Each number is 128 + 24 x the weight over its row's rms, rounded and kept within 0 to 255. Layers, rows and columns count from 0. Numbers have three digits each. The size before them is the row's rms in percent of the matrix's.

# down: layer 4 MLP down (transposed), 512x128, rms 0.0641, rows 104-128, columns 0-127
# up: layer 4 MLP up, 512x128, rms 0.178, rows 105-128, columns 0-127
down104 102:149113117161153122143073143164146109081113154126122092108161107146099123142160126142086092112143123132121120122147111116135134155136128097115107171150103158132125105113141147139120161119122093096211102130141166149069145149177132100107083081136118109148149115138152116103127162166133147160122134176127138140119121097112108118149088106153123154136109127113137146078132111132143129130128
up105 102:113104129109133127111121155117112128108114157124173124124162151130117140132135152090138115162125170113157134150141094152114112101146098091081136179159146142093113111158129123113106161162136113106114126117118106086133091083146118162176107129136120124150173127099132113127140101140128073144171116131103130147130132095176105161133141180142120072143149097083099152133115092105141141146126
down105 106:111134108128119109126119140090127115164115124117159084084146092118122093146122104140117090175169165129104111144128140162080099116109118133120129165124145143124147186064143117125176221125128098104117149111116122118112184116103133144129108158104132124156109133138123129152109139125138095105136104114144122158086136117124140097158088106120115142115114147088145125109106129140108148130124
up106 108:124098130090156143130161115081117145097166147091167108115100128100127172108134165138123075133140121143152133156111103146145197139128116139134126147088134129140143136121101096102141172120125120153126119113103108101130133134136108123111105093130171115130153117093060159117115101161125122153114131128119129184138162158160138147153129151173096145142145100150139136128160153139153122077121
down106 099:112144148126140149116159145138119113153147136165149119110112100126138143141143100090154135133149133113109111153208143106080146142098102118088109107117088157181111150090138144119114110144111163130199141089147154157158148144119143123134094094133127114138133149154140125118131120125152127092129196111100106075091140161102136116115110111152108120127138118111142148129115145123133097176104
up107 101:162095136120123172131166082181143163105083127110135139159110136130131080099145118151166118130096148133147117134149130090162113170113091153137127106090111151126097142144161114089138092109114124126113109133084165134133111117079105133105114152156059097112106147098157154133135134118115124162167100142137137142140145141149132149138132111121093133187141097145155140129147148120130141132148
down107 107:124111072127118119118120122120180173140132127143126120145105146109103127077154107146140144091085085088127152169141126128135151074144130093097137111156124110165130068137137121095115112120111118139145133104121164094155154119126117142157106164147129097118124116123148123191150117146137147120100123133124152126120148094104116104081131152170136122151138131164076146133172104099105148156125
up108 096:103108117137110136153119140153103099097165135122093179115131114123176128154124103176101137124072132126120164123100121138150098101108111176169099153132096141168140116111124145152097103099142098111127141132098154157111155133125110131150167070081150106067099098140150141153129109124118121137116122155122116131125147139101149101137110099144114098096117141135151164147113094170131152153122
down108 100:118129122136152113159135143096193129152147140149160130153114126097118134162152092133128144162190165123135090188131157097114096109143089121168146109135185126108123117099118126136151130092160122150151171116084121142102126125096171118152136127123157091118134110108139122118126108148086131120128127174119124145092152137093104153087130143114111196150129147114139146138132114138143127131142
up109 102:127151093138100132139176082184117155121123131149136157169146096102097127146092116158108132143078108142153161132175113097153141130130138152105149145116121103092157110097129129141137117110149144148085145148138144141089116136160136106128161095089152166111119109124134137130132096118118130145101146137120133160173183138095147141092118178076132157124129118145167135135142109147137088113142
down109 099:136119149126095157103084149155124137161118130099160137121125166128074095114130149146138096140081168137103148148118170096127125137111126154148137169128097145141135139167143095129132145130086100120105110123137150167162180066125143147101156123117113143151118145092107166171129166176138107071128144128140147144160141154127104132139139152119129111140163162108118141123135132103101100135155
up110 112:126125133105166164120078132123115131133132128134077135133126101139108136116086117091125140156191148122165148167150181083181153113122117098128145132088148135091155144177132142149109156116130110135135180146138111119129124129127172116203131182143159126109181120117124148113127159123137122134116094121127135114129115140113105091179161127127121104108143130121111095118121138122118111101128
down110 099:132170103157136129113104141125137116181103140124125123106148139116159141160169139194119170056116147138100078127122112148088089139149176122154106128140119110136139127111145136119173091113157149115158099122130170127151108138102155148140134132118144089127133081144122155092144088126143155140126149133129123109134121105130095122061147117107112104100143131169106136123171108135120133120112
up111 106:104144117081140125109157149166157103120129130167123151131103141112126115118157147111153110146143151129130141156103143117145121104141126159092121160134119123173166151130107058151116116090126106076139133119116068131100117111130156135142144128084121109119145108119172116140123081143098107147122127090125112087174163131163072102133118084151152114104135150122140139170133122148097119162102
down111 106:131207114137166123110105105083101121118171080167099115102163139109093147134129191110110126121099129149104137109144107127107133102133113104106108120158106148119132152136145113107134142130114104114125099196111111119167067167153118144151131180131175125134088156131116124146139155141141129154113131127153148104130126139121124127111131154152106146148110121098165091159147140149120126149147
up112 096:108147143106105154161123134139112157133114112139122144122131106117178064167099117126138110109156124110144149135135125107119111122126125130178107110145147107104190150138137128110147094084123138111126130126150115149088118122127103123115125100127094181153163149179138116143139122127138143101182111140143133086140121145106125118100177186165158094078115121131121186105145145116148124099102
down112 099:065104111137118100115158149136159143111152158130102127099133110139143096135134148092140133124128121124151115091138129096137156096146121149141147130144108117107123145077140142170115137091055126138128099113116105105119131097131105147159104132142134165117170117115124139146143149098067165104101114107128092124149137131109110168082151109149119189172139106142157138111145081106144126099151
up113 115:138123153156087124108131131136116121087198107116127148097151099142125115122093157141109169144098145113105083085107110159164086139151134131175114143117128124117131099133146135104123110114089120132110134104113138137141119138156094145138168121139147165157125104104117119158131109131130078145102134185122133105138156108094140145145036128134087140148154133140123144121110136126073137119125
down113 116:133091113117127111071091143128143145104138145124143128097122144105113127138111116160138132092173148088211165118083144150122108168125148139135136079166135146136120149104133119140150151110089145135095147137128099134101070128143104153119106136108134117107153113119112151113122123118153151153144135082099158137115103153129148143136141124122182113094130118132169145116169129165125090134178
up114 105:129145112080088126110153122143083166118129130143144124101189135144102162107091170152126150138104117117092136109116102141125142161125101138127111104102120141075135144129143142157120182113139131127116113163156115127105116156109107095125065119127140128127132093136156148163145147141114135147100109161173139107125108114157177138125152134114109090126148097119113112088179103071146148144126
down114 105:143160120105118102149112136144141078099126156133102141120136139168125095117108092123141133141171132106134159117111181115111120104129165115141121181148145139178105144092102131115126132122141146126109127143116141145120109079120110111147134138102124086137106139143082118139124083113084153127121128116146130063064144092134137092100118145093159135103094124169141117176134146176137147150116
up115 087:183129133128123112104117103142147143126132121165145177076141083149092107176120136097098142115121160102104144104119179134149111118109136148079127121089131128096147124128129147146107130156087143108096157092112111110123100121092118100165156122187117110125149132083118094166138169130145147165117159131143105128165131131143141138134134109131129161131152131134099076124140083154111143117135
down115 083:119115113157150159164146130134130123118169160166104080114099091110144138137142123111127110122108132144150087144086088098119085133109143169159165127154119157154135129096140128100101126121126134118130152117172120127123124118153157153133109125133185137108095132121111132121095114133141136167106130168104141147121130088131150128108148101124147099041176136112124083091130118154164105157134
up116 108:087186117152099133127108148090124089152150102124108108123135182145184102133131121150105185106127126114145140136122146086121122142112170130151129137142089101119137112144141144127140134131115112124144117126115116117104129196096106135135140152145107106168119100096133148078105108101177132104123108135085099099167142158168145110124095139161102158148073116146103120133113123127144153128122
down116 117:087146089135100149126098134135117144181125122135154094160083158150145089122160103141104152115090085132132113158127108126172103164110174086123153139153104108128125150109112118112143132178144122107121108149116152110078131171115138095150145132157133153143078142134128121099094136117140151156104124117083154105145123153147117139103082117160135123139097160119099153131135122106168118153103
up117 100:153118126137143147179112103094118104131120148127127183156160118114096129117112172136108128140145131114141148132130139093153143089123147137121150114164076151121122156125112111109114101120120092143172133141122165119196122125098146138122146154140138112102107095139122162115146147115082118161099106168148155117156098157093127081105132181153137128121136096139107190114113123135137136070128
down117 107:140126148098119140107116097151156140164106161153111127136123112075125131139149160109149159087128181132101103143165125165135099143172104185111150134147116097143111151140144123149124138142132134142152119150106145104131185143090103142092180143122115130109122165161096112143102123143108153111155130185103127136142145097174130106108146140110143143145173121193125144111136135136139152103144
up118 106:117101142071117148140135171159135150136157108141147126120125110151145165108122073134149107103116121145111118118131120112125146118120117132133156131141139111172058108150119095132137155140145117140121145113157094094104146148160083129121106154122154137100161110135083125115127154179139094120111095110116108108176140156143140172129100181148140193163114135144112164161100114141144152135146
down118 104:115093133113099136157116133119113097067116106157087087128099086125154116157129107148103128124141130149082120095172100078121146177170143126142110073137158141120071120131102106137098144138118121147145151092163118123121115138107102144149121116147136132094100133099121104115150084141109081136120126125104100150152101100138138165117120157147140081143087135122111126132129124164110127093139
up119 104:110112124113119158205132127141141121126122145126110101087116149132118147099173184137145139138159138123116175154183097118175114146124114112108161142145112090147142141178156162150103132120136143147127161146129080131149116152144157126145121128161130132096104103153148071102154095146110107140108117133129117167094106175129135102135137099127156100150153115102143112105161143136097137141115
down119 100:138118132134056104125142124143123112147103112108127111098131143128107153092117149143116104125155118083091118125123158127154104128157148132135118100123104152174129124072072136095150108145136132144120145140126117141125114142118134163124083131102147154108144131140103135146134138177166136135167124122128160128126074163067132154156106139121106073127099109110097126112099112182170091161134
up120 113:088127134072153117197149116145145202126157111162112167091145135131121156143149154106172125128146122122152155143095121142138111139139100123122097169149126119167126127123119160151114150154114128140125097131098115120114127094139164136159117133148075182155140131096147144127151134131098092156124102117153090112094116146096133125153108108151151107110115104115109129142176130144106099114101
down120 113:112153141136133147123093123138123103124131128141161133113141112107126097097140078148133109108151137139185118141083124142144133135163125151152096062120138150087152152104137110139172135162081086136104122153062133184110150151106092106105128156109133119125092139135160080144121145134120152161126104152118161115102085104114169129123096142134096151116124128109137120102113106136145153120092
up121 097:141162177141171165139165131119150139125135132093111154124145125146124135091155097102145102167149151121081176106095127153100105143129109109160125128125115095131120129142125138166110152137093118123129116105140132104174145154185118116151138147080123107139145098113137114095097143135074135131134116104128118146118160145130093150117161147142138108172151072127136168147158136141121193134110
down121 090:126078085122077118148118100122099163120112141103174101136133140128154124098127172138124161129097113150131064122182160141149154140091138142126122103109133184139196110132128101084139114139116137120115116125115129095150126119106109127130130114132137150158099137127141139133149153107140121113113136143113082123115176094129136148095143096136127139101152163082163134135075114153139092136107
up122 109:123111121140126158151119123144136113088133117091142115105127167155152113131092107151171098131136132111120135108118117104123161137119125093133112119170153118144210094114115119138142180169135116173131120174106101107132144173110103149106128152154139127116141129168125129147135165103116133151129114123085150127165188115155156109124144107151140134091121081091116150107139153127156148110181
down122 110:145107102158161108116159128114137157148110125131080104135155090119101127097135095153145130133153110113134090110106149073117163126143115122150123126127098072108080136116122099124162094131145126145111149113156095158086216116153114094072096136142112151077097127144085119150115140148105089115131132115151146154136130128132126134109154140118128117130129119125134149135131101147100125169159
up123 107:116149098123155159116136114059141125114145147137123092102158120078133141095133161118111121164128101152162128132134153159111149129092129110160133100149094141032103132150126116135106144123100109104161092148113137088112149146104146144124189127126138153166136144135127103137158106172075111119104129130146134091121110146157115102108157135131136123120138101102112098098113114113135144121148
down123 114:107158115141118122089117191124136098138106153135104124129118107099087149145107149161101128100150161160149106136159125140130174164104149143128128081129140095090109136113124110134121135109163083135103115164146095109141178129126112102135137112099152093138097142128089148145102133124095139155125141139181113109066120126157081128105146131128141139113158133132123102137106070104086124148112
up124 108:124072156111084136146117126103119097121109137192129157146155111124111121135151119169080123113124082143141103101120107137148136119113094166118102144110124131126130123097113112109122098089091095115118130092127141149126106128092111116144127105117108110133091103087108083113162076152187127148122143116145112160160101101127175130101095160143108115116163115147149104128138145108113143173144
down124 108:104141148138138146117104145112126135125147142123104120135114138126092122072113133187099135105118099132164165107121089143131115158115116123128160160120113123137113185162120135142125111195121090105148169141122118095130121133130139128139128147094150093098109098101118127161124118169129098140115151101123192113096087085159110100141136112109074132175147113154162160129168129113119111134117
up125 091:116103148185126133146154143083133156103135099119125131072148134110121113123104123154103100161140096153143138116081118122158146151149126123103150134136120148141141112118109137100099113122131156129102150147108191111149105130106118110179145130177152125101099124139074103146115134150138101144121187119120121177160145131118106183114141139145092107188116105103167133122128134139128142086120
down125 090:095131138103111142098156139111131111094149098147159131150138092124116093120100127140154188106106162125110105136140144108127161147092165144142141147113112138134077118133118105096161105152132152109129117110089121110090161104101128096141130125112077098095095123170145162147130112113116131131157112127128057101137160135166077111124129099117135167100154114128135137130088148113121178127146
up126 112:121130110152164149098136147132132133128109144162120131153149121129102082113142089142107158115107144102146182112121161119167101181119124092092135118179125091120158125141087140078139148132156140163097139175155128114152091113108089121129126182113123151104112159151155097161136089118131091170140122158125142128138103138131123125100122091129121127122161152162083135118116127114105132110091
down126 104:170106141085149156130145124076135118105091109119139149131145146159107146109110193119118118104129104129145136164117103127090131122160145136131151137090098113108142140114184150113147149131138122095194097117063141130152146139158146128133103124128163141155140132135118134169088138144130119115126142112143114064129161172091140138126119129125112110108105107123144069129110149112102101145093
up127 106:101145116149163155164180088117147122116153136153130110097144109144095094113149151107120157105122110150108156150137152164144114143155094100094131084111131156154148118118156089150133130148145146116141130103184158123103122103091128111119147167093114123104158142111116118115148105128168117100125100062124153132138111144140119119113139156126173129131098104142092146145127186139084171125126
down127 113:151147101099124102153115115146105129150124128118067108171100116141104148085099104143149113101165150148128155105189133139123107104117108123142129144145133158119131152154083060109107123101064160127117127168118110151153120124138136122136137151110133178138147140146139134155171102127161122113092129150147133163119107117136106130159111074117133101129120149118122162155089107175124101125136
up128 106:152079163141094157150118114120128133135113103141116131164152142184134134135143140085168138125124172152086113136117170137114152088113074150119146144118119160121137095125125169106100147169139128092155123117108081150116169081105131146090122113146126130157095133133114127132127127129126107097114111106121102143184115099119167121158107151132108083140132163142128140109119097120160150082103
down128 103:136098115112132090116085131093112102142121131167119162156148100151108118125141110156129121134138134155129143133150150150147077144148127128108074163112134118125142095148136121133082128137152096158136157078139072126114142131121133134128112160183097132134116117076108104134140197125137107080145148153086158119107132117135096121072140105148125123127126118112141107127088112099175146093116